config.toml
head_dim = 96
norm = "rmsnorm"
rope_base = 10400.0
rope_fraction = 0.25
init_std_down = 0.0
decay_fraction = 1.0
final_lr_fraction = 0.1
seq_len = 1024
Each number is 500 + 25 x the weight over its row's rms, rounded and kept within 0 to 999. Layers, rows and columns count from 0. Numbers have three digits each. The size before them is the row's rms in percent of the matrix's.

# layer 2 attention output (transposed), 576x576, rms 0.0273, rows 227-287, columns 288-383
111:490496536469527491549508501482511539501479440533495518555511520524459498478489500503510502511501521547557508523482522504476498505526532532528516518510490481513465484515521498523492529527460474465492473471471475488521479475487492535525539524507448525535513494479517468538498507497535488514
101:503499512496477525500522512514497461522492559488493529486528497490517483512486529494540511482452494503535499484479506535501511497522557495472490542482547502448478460470541491536509551511442475494510513485484537499543512521501465519484504462524504493511488517517473471496532463534488479501
109:515493486469479522531487460492489485478506542515527470560511471533521502486513470480470505480503495443527483501516515485507505495444485532491493454448452483497497487511510481469494485525524502508538507508445478479538472456521491533536502496471494502515488523477538481516444525463534508472
105:480506509478479503557523555495525535546483476477461475494504510526444493523513463498456523538514531484481515493559486486460503537517529522498432473471494472515472541495472546472435507517513486556490503522530511488532501468542511485487472513462497490466470510521514511511508521526516477496
102:517444498506502537512502507476533507428493466496492525505487475496518516498468487494538490513503512539472501497487488460469489519503518519506551514535474493460493502501505512496520519491488463472506486520485485505480509500518478487514464506456505520477512482498526492514542515494466530494
101:468501522507541482487499489521511532471502501483491508478486462478483536479478471518464494490508453535501501503461461467456471468526512498504539503468488512506501503521482482479500508471464513529507497490521483465498498468490528528472522518508539506511496522473558512488518489522518463502
093:452464506472507532498503511518469497479532535469500529484491514528517512500481535484512452482488532530464523510518503500537481477465530507453594532481513522475498501527444497491533472444478532473501506506505481479484559524446519472428516540522551517484500499494511509479527474471503506456
098:527529455517526501491472512489528489496488521530485499502537511519491511517511492495486520491501494477540441520555527483480535503490516505513475465478476489497510511487515523520511489510517510533497461490517499505525466530546482535542532497517501515531516520503476491495523552516480507511
101:532537510470522485451507505515514489506530473504492470519482494495534492475532520467489492535518506474489514495461442464537521506508514493558515479524497492532517500514485493489480517485500538486494492500487483493453467512579501501523499536472497509496482487485503531496466535458431531493
090:509514523499511510462504460510497500498476510505475503517516489499527498510522481534530512527459519448464471492494493502494523495521475498517414504488520516554499512478527453462447495512530517497493508530530519489515487507527515482452471502513541512474507460505508489502480487529522496514
101:472495475488490486520453472505499471509488472495556519492477522527456466491512483519488552500493557472513531523536467467475461501482514537525544481502490489557481482485496446531483464523513498538525454481484519495491513498482495500497442506473472514497483443534438440545487508468530478490
103:531511545515472503549508549498451502546501484493542522539522487477493468541496517516527491483500455485476523446455514559471471481503500470517546499557522491519498490456515481513515493485498524506479488491510504534460482549465489488507474538498523477508472478531518481508454520482517542509
109:500527477469495446489530454485529509503499432502522486501475472495512505535515464509507495498500511500502497519512465485492474496503512506537542450544505478547485527517480498451499475539469491482535497509471488484498495471537488500568459510464501555500498432478497513544498536483488489552
109:517492502479508503541473415538562520480547509508524449524491526479536523496481469490493489486503471560498451550482521462490515497473528516552523463447495539529498506543500507470518493485501494487502470530510509503504469476476516513503504493493478520546490534510552485524485474484545520509
103:513493473483504516513512486504507553497506479515495521531484473492527505504498517483467517472493518531525519554505545481503515552508516517525494514527487499505478492530528519482469481465472524469445503494475495487558523488504508523533531507515470462553472495528501520502477546522520497568
101:483496473486512487451498478494473494508470548536528496466523534474519489472470528515490494486465478473458513518472518507539510500519487464509430509557492518528512542522473479526546510524453505483541500488477485479450548511460520495478495486516504538462483506508472532542503531458491517531
105:536470508523462514524497511480514469487506499513469498460474492520484449500502504521487478499512458476493467502467500512497531552492485522509477520496505492522506501487531485500483511522462543540535514499525517529485434518555493476518483508484465532492505518473503495502505496507487521477
109:522483486509505475470528513529497531499498507509480511473506457471524495504486470486471498505497443499526529474463500486486525522516484479537531524483513496528489558486518508518531510468474508491482528531525551501535475475578517523532502498470522508535477524523522534500494497510462478528
106:535533501510530462481519500512475477481499434488477527536492483486496538505503526521483534538519481555523526544482517475470535532497500498514493533520481503465515488491507498501499529465500501490533508525471516509517481518511499508509536508511528501511520485504506529503520535523494513482
112:466474455499476509484496481488476476494463545511522516493476468534486485468480503500480514497493513466468485488527549475517496477505465462505511480526477514519530489517467529463527460497472507485485473480478524487473555518499534490525469478497509478501526514485504494538518538473487501505
100:512476500544514471502511528476517479495463468473507543493477532531461517516535490546522495539509498484493530477463493472513473498495524503536524514495498499476496489472521486495507544496502522480477479521494500513467486522542461506530479522473523500537518478491500497495516532529500529484
104:495496515493483519498489500514485503545460497508461466504500478475492502522507489514483540500543518493494500511515486477536522561531472467482437538480508496522490484531497512499499520513502490516517510528499497472496490496501527489434488474510470507447489505510497502509498477518519519490
112:507508489465481497492574526501518498490469529519426525518490506489541528522543503492506513492515476501527503483505481513549564517521484499527471534494513526517513489484510529518488536482548493507501513534515515520526520534528492495511492480484485471464499509542538481503472473517492531502
119:471470503518499515512543552473441459522469516458536503466509505543480488500487473536524513472530466484516528480485518474500521521520477494477486516517488492462492492506488495499525505467503502497492468531521524509469470487495540498469467506503534487486531492505505446510510493533482485481
100:505499480560525448503509498522481502496524490476513474455480552471500489496532482516498485549500486460508482448513498524513513459510463484511540435468518470507521528472496509519498533495523514510472485491552515547435488517532486512512516508509518510523498492495509568487504498522473480532
102:504512517493521499491475535529522525513536493502465484480507460487535515481529505501527506472502496476528479496519513508515525501480521508527530473506467459533492518499500485482522465439540468512521507483484486531482524540520477455496494498470509456491488524548439499470485490496478477510
102:509541510473522484447458498480512475529497442535448486500498499473561506510532465518537494500499502463474523502510437497547507524477507497509446482502522478523496521483500511498494493516505504504497510464520499519454498487546459505509468505462491523463534515460501507500512515479480534477
102:462503530505471506472497472532499491494489476471478538470473520474526494472516521500518524485504524499468504494521461491505494521498541501537484541466552511477501473496559450543500531508514498491510537503477531488492569509479518486493441523488505545488472469575482532505519459543518527486
101:540483509473464492511490458451548537467497493480466524503483493484542513519443497502473522501510486531460457514491502489441512487469532506577495493506509482466469497516496520449523469524509485504508500487494512522504502525526507505525476533472487478476471443524513505518503497475476540488
107:486446477464516492518535481514502515498469531477505523517481503501499511506501536507459491525520478482513498536502521518511486531522538495456510531483509538511517511501555484499496522486521540531520510558518511497529512509517502507490479484489507515491456510494519531526498463493524482484
092:531468477474525512509493498447485506509463496512515526495521495477528537522434475479473546498520476481501519492439467518469556490497477469503492522516504489476494477511459492532508479549472496506494504528489501462465507511515539492453432487478476496443438494490541462509471502482499493524
109:478500493474500480478557497500501466463467478452476490485449550538485526469520437499499490514541466501521496521526496474525501490526499503442521505476514518507509514510458485504534526506487526476498490478453457462505493467497508472527522497500512501507527534501507561468505505476494494490
105:482471531540521508440484502523501481516487551475517443445525509516508507513510505491522450483485532499487469515498498493515489517536512505504526480489468501464518550503509515513520519479492492493525499533540480519460511541509506478451521436489512491490520523465490583475519443513484531517
099:527512516488514461515511533518503492536500461506526520516503528523454461502572522464536482514501465508527521519582482505533478474493493530496514463497457464513505487485504496484526464460549484520492478526528512542516497529489465519530510503547501462514518475528458491442540492489483483504
096:505505521501489481440481496503511520469542492495473446521481497486521467475515527459490495544500542542473528511512480482518465503514529479527490494504513554499530517521499519497491487472511505489525474494535503487454513501540493479458498491493510511494482522485511532487546502507492513536
100:496467478499507487485518490501507483523524486499521472542469513499491495464536478461495455486523476479553544547492531511502454494494515508414549460500481511527551507505447477475527499499490519482475463498481471492531498479487534521529508500495501523525517492479483484465509507474483486528
101:507538497509492523454500508497523492461509508514462508520478473516549503485553526477505501504491531493501502497457533486560502506548530514471497481528473523480441477515533498470506500494471506477526503458479529478512527491496462485518513476507454524512491519495500551458527490518503482512
097:509524516493493511502512522484491500513473499511487473561546469485463487521503491518532503558512500478483539499495494527467484510480471504538413551535504479468507538499509509517519504540488491505503479489491482484465487511564531522468485474511514506462495534428521453456506531493513474471
104:487490522533488484481477506478507485526522501473489478505512527506456463519533484524508474512517529480483510440534524488470488478517518507510523455503485490477493490541490540500484505482456448534472463497476478523501490496477516480465525486498478473518545498531464488456532524520528494494
108:516496500537533529518503527507506469510509513507515530538515489493543484482510523526508510493506459474520469414502538504477491517472457486523523519465523514494487499509504534483523464500519521569511451533479521532501483490490487507455450505463483469508499501509474507473478488512503485512
100:530460484475523512512518490518516509488498489471503505516512511510517509488487518466521511525499502516537502505523501499547500481508509519506489492505509488473501501508490478456505492482503496503536523519456452470514507479510476555518541523521521485538478516510519501462490522472480486524
106:544461533520473494497547490549532502462502463510479510519501532521491494481486463471520531503539507527511470480500524526510504501463530508486443504477503522507480522521524544501503487524441531500496508502481481499502474489520523505519549511517502527529477497471554497486489502494529500511
112:500524491482451467500490523483512487504480499486517494502475501508439534518494493502507531532528489526516499530513489457471484529533484534516530489468512497503446502514512516497480541535492445508488482506469522454540509465511509494490513479497486568487514496493520469513526494534545503507
107:447504532466495571467476443504458507505515538526519495482520495485550460473510492452517502483474526468479536501489467489499469467479518460505436489495523491509447512538493484493503526522489513492424529512491490501482540502480502508464510513526505569511473510505488497504488468481523455512
106:521488484469527508502509477556515469498520534525494490528539473481517468478520503508464503511492536505544494523502548526487505496511501491488518530486481472485497507464542480539497488525499515508526501521521502540502471527533447504465488450533515526538502540523452496478511494510488455480
108:480518462504452510491496506513460474487509551507475508509493508582516539487480534505516494487504545517526513481496534526518514545526526513498477497488550504492485533521516493513516466489459502512531537475465520494493516491481501512475531548508482553496495482519511514457479515549529481519
108:473542493507483483535521517485513515506513523531500504493514469493468507499546495531523511466492498497524461474482520521524476503540518508507513451500494465561510508510488539497503473517495436527507462462538516523495514471496522505515529513500470496510490496522493499508495473470521520501
104:491499496546546504517515532493462494518454517473532500481516456487549543528506511478465532511537457509505490492463496497502511503498496489481542501506492491564511497506446528490542493532496498513482475507532517466482465481510521509489496464483497488514484524469510501527482477512536491453
106:500502484568539458519537521512500538506475502490466463510537506529499483513494494465493497465540494542530486503473528496494498504552504469506516473502471518524486547507501521476493452512517499508489487504534509488489491526500506520478524512467508495541498524542475512523468487531488462497
099:505459512514476472503474455508497489497522511490533498471462479519516469501520491480523476468489521472492536521482484442497485486498522511484535468494505500506488480524503505472526533486487500467469484525494497453480501462552510522505474498492470525539511484482465533494481483500491526480
108:500501499496488536472529509474478469449508515488453503467511514504554493514504515498490463510488481474544487497498523474511512487493500488500469512477478491468496527535482511462498525485505492527473491485496500503516523497515546506491509461517541450529489548500488513463482498516480472509
106:520537521529492476506539559499509531521484511489486473518537507485492497498490507501504467474538466541534529511498534503463523495504497479501442526534470497512519526501481549507509505499522495520492531499551475510488480510524466488510527474505520491513533555507538489507531520504427491490
110:483496512506484510511498529443496499483485518495465427548546532470448527493438506491474511528528516492493465496561496529455498504434487462490414498482491542491451525500526513512517495520524488512489514525482479468521543492467523501497530486527529501454524522502544488513537481512529498522
105:559480508467509452517515475502545547471505510495473491519430514526514527506482505485451535497526515508544501514479497502520513496500553549496487499472549509494496502497486478522474507483487488478510505497479475455537467472520481480540476498493473522541490481502494518520496523516532511504
108:507502490515516532529506510497514462474493468507506487496511477502495501501509489473511522522483495436456496479494478517457495535481504503473480482456497460501506577507508492492494472557458513541500535506508534501454451498550527497510509515504466550436474471485504516490436442495531490512
106:512466495492476489513474527440512493509519507493492523508468495517512515457526467535486476528521471474544490478522484520524482528490454487494517515458513513518539486495492496483477505432530481493525452450497517528518513523581486494511479462471471440465509481473497463501503508494474535452
101:512484526479509504513491514465489510525479531556514487519507487513448475498474519505490523466517523517526463515502513532466497513500496497542489531470481500479492510517530516555440530509510471518478491489497537541529506501469520486507492503518476485494534496507496505516503509479519472511
100:492482469485472482487498510491519484489517505507516483547487497535463435483551453526517473483494524495492508536467541497456513478511522510496522507558466507513502525511491529530509455451504460527510509496481514547552467511527501503479535514480510487504523507534514459514502512458457474493
101:488504464535490501554511522507485508491496516499543501505559511512466516531477526548487508484488491511508499467488536481442482525500506497507498477446507453495476549469557509510497475525548516547498526565507516509482467500539491525469510522494496537503490500468508481540477494549493473490
109:506490485522481463551563546531491533509448467513496500458500493504462508494502537528478508490528497487532521483508497502479501521521495525503478544527479502467526523467519486565483503458532480484510512457517507507549506461545496490534512486509514491518519466504454525523493502540465451489
098:523504479513507518529502519479498492475508487553515479513522498490506537511502478530486522526535495450482481419511460538509526554488457485499558523493498509506530460486456496509503483512497479529566500494478488503475490537484504491482476498435486491455507502477538485501475507474503510512
# layer 2 attention value, 576x576, rms 0.0279, rows 228-287, columns 288-383
103:489521485492532486495525481474529539489483575511478501482461504480499431494507504476536467492491507554525480476523478489483514520509444488490493529479509540513508496457497530545503533490470503471528506525464495529504527501503480515478498485484534523536484489487488471509511526504479519425
112:493473539570489516482442527486508516565494509496510493506461470487487509477519492503459529488530493464508530473492514501468526506482492498545498487528455477527468522527494529500492515457498501533499496495486509474522502479542485482478484509543494536488520476501501511456468522477528483505
107:478512526452524504500545486517512505496493502410494535555484526499482542508518484503523490496479481487528533449489505495482494498503524490480488515517493501526512535538527552500477473507487547539506497579520466517542528470517478508458516520535509500552510501501473498456494498511543505556
103:514513463456526480497477486525557466459498487498479477474479492555485525491467481500477502439484497519527467493480519517536500510479524519505529487468505477491506529564506541494495487516456484493509491475501485501476502500498505530552522497490447493481510464474494500513484497466451492484
103:482472510518508518480506562495520459564534466500510497517512460514490527482498522475522536523521493482492495492479516498537475503520492485463491514495457524462512453532490484505535505488498508522500492487508556504513499476501504509481530564483502495493473518508550528498500492476524458495
098:504512515429493551511539475501455468441528518506480510479525534487491512475471506488527465481496487467490493517475519508521462522487485478546522510477447488492531503483478535460503479484532506506517484460488471499492488549497489491511484524523496502543478532517479483518462478450513512503
099:472517530529488445501459526513470536513492519498515509537549496484500512481548509476508502525544486512520505538523488502517496484494491491462522508511530561529479456534484475515498526480537506502484506500508522510470461491501536479501527512504539489521517512495519514512519490476569533506
106:517509528528519516513495507499496457509541452501521517506473463541539557515531513499464507506474524515520507492484479504510505513496484525492521475471555461508492482481518464478475558521466511481484504452480517491462481535516496497552498550500499494497542495534484524528463500502475483489
093:495517545558488509471491527465488487521494526512521494519519443489522520482508488553520502486472530515499524492500531505493493468549503518478505504487482500526480506505518491489497461511489530528524499491475540484494498500529486481455489479510549485503482481558501478472502508477512475489
107:477523492478496484488514489521494518502495464455481492453497519507471523515488510494494498496471505507482512529538515484518494491511541522514504503477540489513485480478525467497488481514517489541504478496550470513505540468457485509494487482531492494484515503494487477466552479487522493510
105:536571519486514512521522507497496496468459479536516513477467522531550499508462543529505508478443501496489491508502529545500469516482488523564485487498514524513494533470492500475497505536516459503473486470508497539515532471500455507582530543472528533520467523525514490516467508477499523498
111:498501524475517504478532520485508477523453495438509500475511529535497468517508505504459515503463490532472492515518541493491528518511529521491504478461528450549465510538521500506498507459491472521513482518514489501492510474497466487525496485500515517483526471490514490515484524528511484519
110:501496493552483477475474484524491525588556554463534490447493477498478521468497522442480496485513489503501485481507491465507495501483523489474494474502456499479502440521511524515519491463525496532485484491523568511458492470512522483500482548473505497441507480492487513485489481543527517517
104:455509494505500465526460511490486474479522520509522497469544482510524459518512504519469521466525521476513481488548511457526501505519491485525495534513516529503481471501516487530510525483485511477491525516490525502474462501536475475506512491479496525550488562505507508485500563490497477522
106:502498480518503497507494509445482512476531534497501483481479510515507491518521519506469503493491493502486502539538497507490568486532463492517480489561480479502522531518472460518519497536501522513466529488461514498474486503484517491537517487477494531542482505494502506555497509491530497508
104:546516516510488475464471488517503487475456522507475511524476507501505487488487487510476469465494523517485477492471496521495515527520487491476498522510503495528508483512507527509513516504503490513508499438518510481505487536483495488542534456466513501531526533500480512502446502475536488498
113:516523512516548505551486551498454462538502512530490535520512523479505533491529518458527507533512519469527442490485483524473521503495459501508493513523489538502478465495466515513489497519492545500498510526501546487508468487501512489494493510458513473524497531496526559487487527547484503547
113:531563494488489499476503461479546451464557486511484524476494486474518536501482507549512546479501492529509476516491506484523498539464503517464500487471499511500522516535549484500512544474486481496511475502527509540484491497481516563515486466476523518489493532518529531527512522465480485514
108:426484512533482478488432519470479497527465474461482504511516535499476462506531520468473518512515508478469472503525527525511530500518511481519502493493487428529454496514471480491524490534529519499491474498495486457528527541496483458531486514494488524501498497498492484506517516515553511507
102:544498525484493483521466474488499469476513512482504504446488533499529522541479506550505499484470522532466500559455537482527493488494535510464533461457531479483527463503493471481521481516483500483501478491568541487500489523527543518536520491491517477488524533537499526496512500457489490482
111:528511490486497494449470462517498491548534490518518502563486509512516514504507484453490551537434545494471549455501490489446510501493487506455489516520499516516537478497509496508486486529503522510476500515503504508495529525496491518485455487473478496470504526523455476537470506524513525566
114:520518490472490505529533503474511480486472510487529498588500474478486495510511516483500496450481500489516502477509465495455510507505473518497477532526499518458547474509504542539485467561509499461528488545545512467567489492474501519478479500514491480493486494569518509471473516491449518536
122:478466528441482513525507507509496499457481498507509525521525550474542483516537488479550504490472501498483470513455490502488502488467521483541487488475514505502488507472494454480491444535514499462469492504543508482519464504488550527550511557494447459487485524509477462533555504518498517529
105:514469492539489502536467511494523509520481489521514494515478487485515450491515504503491523486467522489519467470521508516531466483511529501487496498523522491497495481491497472479482501534500521526486487483495561522493485471526531487487520527483491453496492466479512518443536504499478481534
106:517530526448532495565539518499479497458499513514474505517562484491494510492539544485527494526518499496491506468508464487499505492485469514493518506515496472497460527492499481459534500515519477554484488535463464496498512501495513492508505498498493501532496475476503549476502513546500506472
104:595530553504529499491488518457507482523522524494517493450516458565534543533526510509458498513472522494511503548486502522451498526516548513486503459501555440566461531469510514460484539528506494528497505432527466493494505498467508513513495497491464488520515480497490502503474493478457495476
106:515541490497530494469521472495502533463537522506458480430486513527506466511490469522549501504481491521477503500538511482485471486537531513499514490547536485481517552443533498520505526534499514507511532456507509543541530475470501533464476461520484519485474485527527485464496516486489491453
102:490514522513489502506445499503538471542518474515473488478466500535511527456478467526496517483529504519511527550542509494510501481507509531451504491476508492526490510492494502480506506480499508514496495460507505518476502466513482503520479484469545533464545479505489461503488487546465474466
112:503526495480477500524468534529466533531492558480509506545525474519493513489472522484494450539514491549531473494475553478512500503503498506460498563523447497459513484516522535525453483470484557509510497527506509476545506506463495513461515520509537485484484500524517508522480507478563480538
092:526502502518491532528475539524487490498476529481520476558517474562510485526471468524505481483457519521507449472495507514474499519475481497485477503501515473490487471478455483460468503442506516453508527520477507454516541511511496487513518495460567478499510517485480431485486470478538486530
116:500458487451473532496470498456513467479500470503500539501514496452474512489505496552524532513543494469485529497457503489527520506506523501481518516496459480472524489551508504523523501525491528458494543476518517496494469517530519501480489539509470445507504525531520533512524494473495474557
108:517464508500509473538489531457540450511510527521518523497529506523496515454513495473498461522489513521479465495430481484511472507531458508474479508515507508440495482461489483462512533469513499461476495469482486505493479517455512495457485524499475504524477488465468505496488455500543537485
102:473539531446474483517553547489513533455480458492493500485496509460478514516543514464518484507506481550449536524522534495507487489495544477535520528470529478548468531487539488492535459528531440507472472528526518483462506495459501492525501491528484451448503446479529498469518476514497542522
100:533494539507484482445495502478535493503485514544503448505460509533503503485521523480480486480514514539484462517519466490533493508527501518508518516451489522557538513508503485521505507515504519512530515470478503489497431512503492512485520500499525476522479445512520514468517530483484490516
102:514457512523434503504486526502470514475473505493521506479505493461492520485501534469511521500492505504470479522486532535506585481456508474503532486467479485533481484558479433512499449521498499550447482546495546504441489542549545481508545523491539480495476449502537533526551495487506519476
102:513518460481525511511521521480524494479505531533493502474471450484470469456529498466480520519515522520464495492543513499529504503527494519513515483493475509461458494552487524508492487500491500521533517500523516518459485485504514482487479473488432561527500463498518510471483498523527555438
101:511553558446491517467505512474521518530489504472502518511482507493520543491469473542534480509469495484499521496478527521528534487496510519515474495494517522506494514533493451464517562481487485511497525504481495485527513453475471498517519422535533534526497561493529532529519505467519487513
106:477460492464478472493518482478499511440503457497478497490505526481530466502500483519493534473485527473426489522472494524513478486476526514530524474473502530503505536485484470481493479520522461527485536507530507518498480499529544508529513509486503452517493500447518476529521476476513530490
111:495526497517505496511546513456484504490482513534503477530489467513533490489483543460534476466556488501488485492492506526501528497507511527492524508519475491457507519494497459498495429538525496536532500487531502485539542500477514528507486485523487467489505461524480504454516495516483511462
101:491490484482522492506466507507468484466506486515525493523536481494448556503494514478482514518556479495532568485469485485484545508489464511532514545477507478509479472509522467558520509508483485481556481498486536513468489513482512513480493514532471489497507484518488553542489530484522458500
106:520470489552486495454488485518533528555502488498515516523472502465490464519464477524498517527547546535496503495522516496465531506495536475451499522447489529505483494489507541551498556431480473506497503483485531526496455474511503466504495482484534499525510495479499522503516516464517500476
108:503514484464495514477502479504543473489525486466491516492467565468500494458502520527518551494478495494503468530456523518507474510527531485457528498501503511437537482532522496526500520509479485486491487513549488523482513468539504541476520462522473551491533488506514503452494483494517505510
109:488494478530490494483481495506434512540507541483503448469451468558504458472534454491517467479483498497493495509533515508469470523469487503522521470519447486498446521473493487484511525470535524529515490456464522457478503459505505455470488507530504539489492452453515448513519500487513475493
106:543517483519479486486509527490501547529471546505515489508524478488499497484520515436490524512530525497545481490544515486508504496466469520505475523534471543461512477484502506533513489471479514496492514508467516495505501516502490477481502484485512512516473471505536522480504495452533477497
110:509501493429507508465505451489513503464506441483488517500515503502453483497478515516499501513509516485477530495510531511468507518522493493519485478482519539504489549470511532530503487513497506464510499495492479589513519467472498515481501483533503556552475484458469511498474503464487500498
113:471504485493550519517556550527466523509479437507522492509563529464452481486522518505477540510520464493516528503519483519481482490512491482481494490519468530523507506524485494504479499538528495480487501512520501499580520460490470465533489495504466518461520525508493516468473451541537566492
107:494481493511487534551458514504484483588527481493536525523455449541495476470506489439497556508451507483486535457528517497454473499476528472501510512537467487503470438537487491459493492502528499500466436546512545455509523495525515460493528537497497462465503513514492435500513492525505514511
107:475504456498498526553505523507449514540474472525530503542515498550506500486515485464533551495495487550544566489492467472475477492487479480455493475488498567494485514487485511510481492483515509479474486486512551542533512492534474512496487578485496502468526490499464493484509473530497514504
097:528472521493464460529467522489484494513501493493541484470458505545487489506520465468499488475501514510468484547519532502543430522527502486478523500478518443497429477484499489466521548456494510502534481480522493449461471476521513520539482547486478506483493450452475479460481506474480496442
106:489488503524521492472454535430454474505462480542519476468494496456509510465519505502516524492495497469511477494487516527563489448490503510528503538517487474504504510524494503512517526536519502532477475508489530428505450511532541472497489492484505479505490541488516492526511529478474516474
106:502486492512500520528505568537517527502457485484515501561533500498533507513477487478510487514499489484533508473493517493481568523487484500585494527507456542516514460520506502511488540518489511489504484555464543470517482459460476493488512489488528472502493507467533524526501538510499520511
112:460512502487472509476468542511510547504526505489493464497515477471487548495476500507514529521489511479523523488463481485491487498486509472499491482497467525498528540500500497517516480515508519528500523537442498555475469495541448512493524507558499491484503543535517486457523487515520466562
106:523463515531487497477475495541515475511497494509490499523519505503481537520494485519470497506515534497524533503493478510543505487515465499484500510537489493496516429559505556520481524505476510462522505573513537561480477471491483482518464522505493503497486509500497507467515548489526459514
108:531531481494531555522495480499505522517503533491509479518460495559497495498466523504452473515453527459452501463481523510472519514467509480447471487524519474476480535510500521491485480478473503516483475469494473527535521495494469476504515504534545523495500476470445477492453474487532507505
109:495474525530488484457495527527491508505481490520539486527519473524490484534484540515494489476508535520509516498504481515492514500515477466456530499473492480508478497486474524462513468500530456515506490485483488449490489586505468513544483491491463469475505436489480500492493492515469541461
104:479509509472536496507489481526540571506521528478484507486511521509469484517487483475482482524502502497537505495476505469499505464544503458501469511490478529492494508478481485493501488505513468514483500524488481523510510475494462493514519457504524526502529541461480511484542499519540528507
103:455512496494512483479513494566526521493483471463491497501535504472501532537493526524492510484579504481488485493516485527486551520444493527580501493504492489549502565492492497506480479486511497512481545478479469515491462493521510503540492487514509492507480507511476487548491507481489507525
106:496484457480493512521505486501503518546486512508476507511483503482516497477495531460554498496476485498589510508456518486449462483469535482485505497464515540511500507474507500493509474498515539499483485464553495542500511485521475556476518531502498502518495502494475463457471485471495489541
109:502512515480506500564536505512551501456485498473464528516485529478469479517502492524528527500519495509511496495506487445495509484461487482505474523510525506505525547500485516502526489484458469448482526516505482534522515484499470530495501473507521503493513565491498537479488531447484492530
094:549491497544484534484510491493490471487462501497532482513539474524501515523472528488490511510506525501467508483514515536508497502508477482483479480507506459456532522508477479472484484521506491543533492462501471499499560544488497485546536483506498485462498485521495473483503488521496498527
# layer 2 attention query, 576x576, rms 0.0234, rows 288-299, columns 288-383
117:502527505506571525444543499526512537569445491511456504491582436535503507521508479513469521485501498476462536562497474519497534526524535510479495480543513472525484496525459507508498514515463485484515520525582520511491483481476478525522527480509519492537493499504502542491500463494486502501
107:513519538513507467453480533558516487545499485469487506526538459498534519527497474559509528478485502517463483522485474520503489543443499502512521521547484468529484496524478462514511474496457534525480498507494516520493510455490485459533530489500500465530500488485508523502497491456505496517
102:510514481518493478539440495523482537492507469470525489544452482470479497475485533521509514525468523511517478458549544502484478507482469495496493489542492515557454479502512499462505522486520532476492500502427503462517489522507501482509502544506545474509492524528522539544485502470481494482
097:436478518497520512500522505488484483523487506502511521491493511500477502492537526462487495502525521501503537511514463509511487499539513510507516471484446518487539505475515541534441527508524512470528495487508470498477492495511548511488494494520480525484489498538547470469543501556526504464
123:518487482516485484482479501510533510509482478509519460533507474500507552480468427542495503481455513463493470495519477503465512470422493478500496519511547521540482486541516459455536489530475504504499537485472529488537530517533477508571526492494520454501501514487470526517472485487502495509
111:488499530454527534482519487486452468510485531510491511489498532497478475496496521471517517528505499512479488515469499478552518529564505523498526467505483480449537507470514516533458540454571535516521503520516526566465475509461504500432438524509485498450475483515512505464541501506501514450
119:459486538452525498510502510501464489481494490502482512467496533501465460529535520493496535513531489522477511511501501433511530509565496512513529470513488485486522498465501533566484525458505481478486500513536503518448502486455510524449479502507508493471517489494515487475515504538493488442
088:518435509476520513507468539511477454493467500487497504521487482514490484532542488496483499549515510490513473497493522461487486490517495472523507511440499492516461512490490492482509521490469472534546534497460479534510519492535528469526455543444513465440509460519493464536490479499467521504
078:511514533475507532510530497482470507527459519488488502548519468453506536488498526463485467468473519498559443504493474514487525503509511491550511523507481541524475504502471495516536531470511492480477475518505477537494483463551473493483529502559529502548456501458501477507464509505493469522
096:491527487504423474510519519468493522488527519498495462490509505480482485468504535475544475497515518506502507460446486548508467523497538514469476518484497521485465495519518535498513544518512517477495491493435498501503519541546475517504548518504517529513476511422482516504478434485524522525
094:542469491486496499502490463511508516539458507475510489540493521458492517546508555550532502521480469546489521493527554475494465449497499500544503543525476535495472501486526503507500541458517520512458508514511527504465499507518516481453429517461532504511510546436517520515494484482512509471
103:517498458500469512523502497540467488532457529498478488498508499515503499489487451481509489514470534551553502487501503475500498525496477564446529559517528575534515508472513490489495546528484483531500479479523511498484463504512494520507469495521484468491463484493478496533492541496465480564
# layer 2 attention key, 576x576, rms 0.0233, rows 288-299, columns 288-383
103:509466509487490515523513485507458504497518555489480551539490504510496479545499540505489556508483510535509520486477485495491521532510456537486496523504495490467524477451479510494444436521488466500513454486497523491507484493514475473488488503524503523518492464538475505498468519466500472499
117:517496514507531520563509466462529493500452508515450491498514473555465476468530536513503493524504498477529536467486518488457499474524510506493464480493509500492502530451499521470486568493504519486478511508498502483522514497523507520493514510480508530522513494522496518468505457528513518492
096:496494470498489569469496493499524536499532467523513507471523540477537534496415505498472499503483534448466487514526495494498537506508536493496557513497491508516492464538475495550543451516476512484464503523483525500473503549524458486457522493505518500491448497487471503513488467485515502527
111:503519512504454478523495493513452517492488481469509494512486457498502517509527527470489514524490446502487537456491501484527475466462480519481498468489541459477504514481546575508506495482522487489535498520503481524519535480461492519489516466516482476496541482505529515466507516509495477478
091:516494543495529526510513504521506481502519529507528575474521530515504485490485453509476487507459560464502499507502456546510513474499509476527518509517474492471497494520471435466510499471474522528502500497501526465483521502509531469492512524450501541496506462495467477515472482524506510562
080:504506476516495502503452465506475484500505507487522496514476458507509470506499504557460498458504488501532501520498521438460469525462481519516464486506489454491503504521507533513511492503491497516512495484488519521513539464527437522509532476488516529490515459565502505503508500551500504487
098:500533483461454495474494547469478495517489457454498474504445446482509502548506514536521523496512448515506485502492516486501495487516494530487464475495515485475502553501555544535478508528498512475495513484498498482480486464496470525503514432549449523506551519526555516441532526511489489472
143:515472466503515541514514473514530476500515463545527527459519513525488498474497478492508506459489518473469473522499499523509501488497524473515541536465480540506499485518449444520543468479454540501520498476474539504496513528526493468509486553465532503494426474488437483507495439490472538513
172:493554539474499489517501543497447507526487504467474481535488496492520493507536526518539511520523481535516532475490462466496484509516464520478448469524551474471515517454543541486484505524542475490499498514520463486504491488486491539504509463521464506487540511493545539486523550521498488448
091:494450552501522468467466478503497529534481516497485509501487471467511528494479482522515539493493502519484515524505533519503497486492519479486468514473526499479532513538502512473489507534520474517525526491536459495576533521498453530508464469537455500467516508498518520480501504504544545514
091:510495465506505551497475463505542519475527518521486525479494528469547507465466455496529505493485503488453481501486516497487502470491494487501506520499479507459524537497469535472511516525535509539501485456469530511528524494465493480472546467476519528488552539531521481503481498501477486468
103:499525475479453528473490537468466504455500509495504533525510469502485496490527540501495501491510455517475520464473496527459463484493511462485498533481482490461463484493487485501480533499521524483489503534502486454475493491482462486497475522450506443484514523485550523473492471493493475429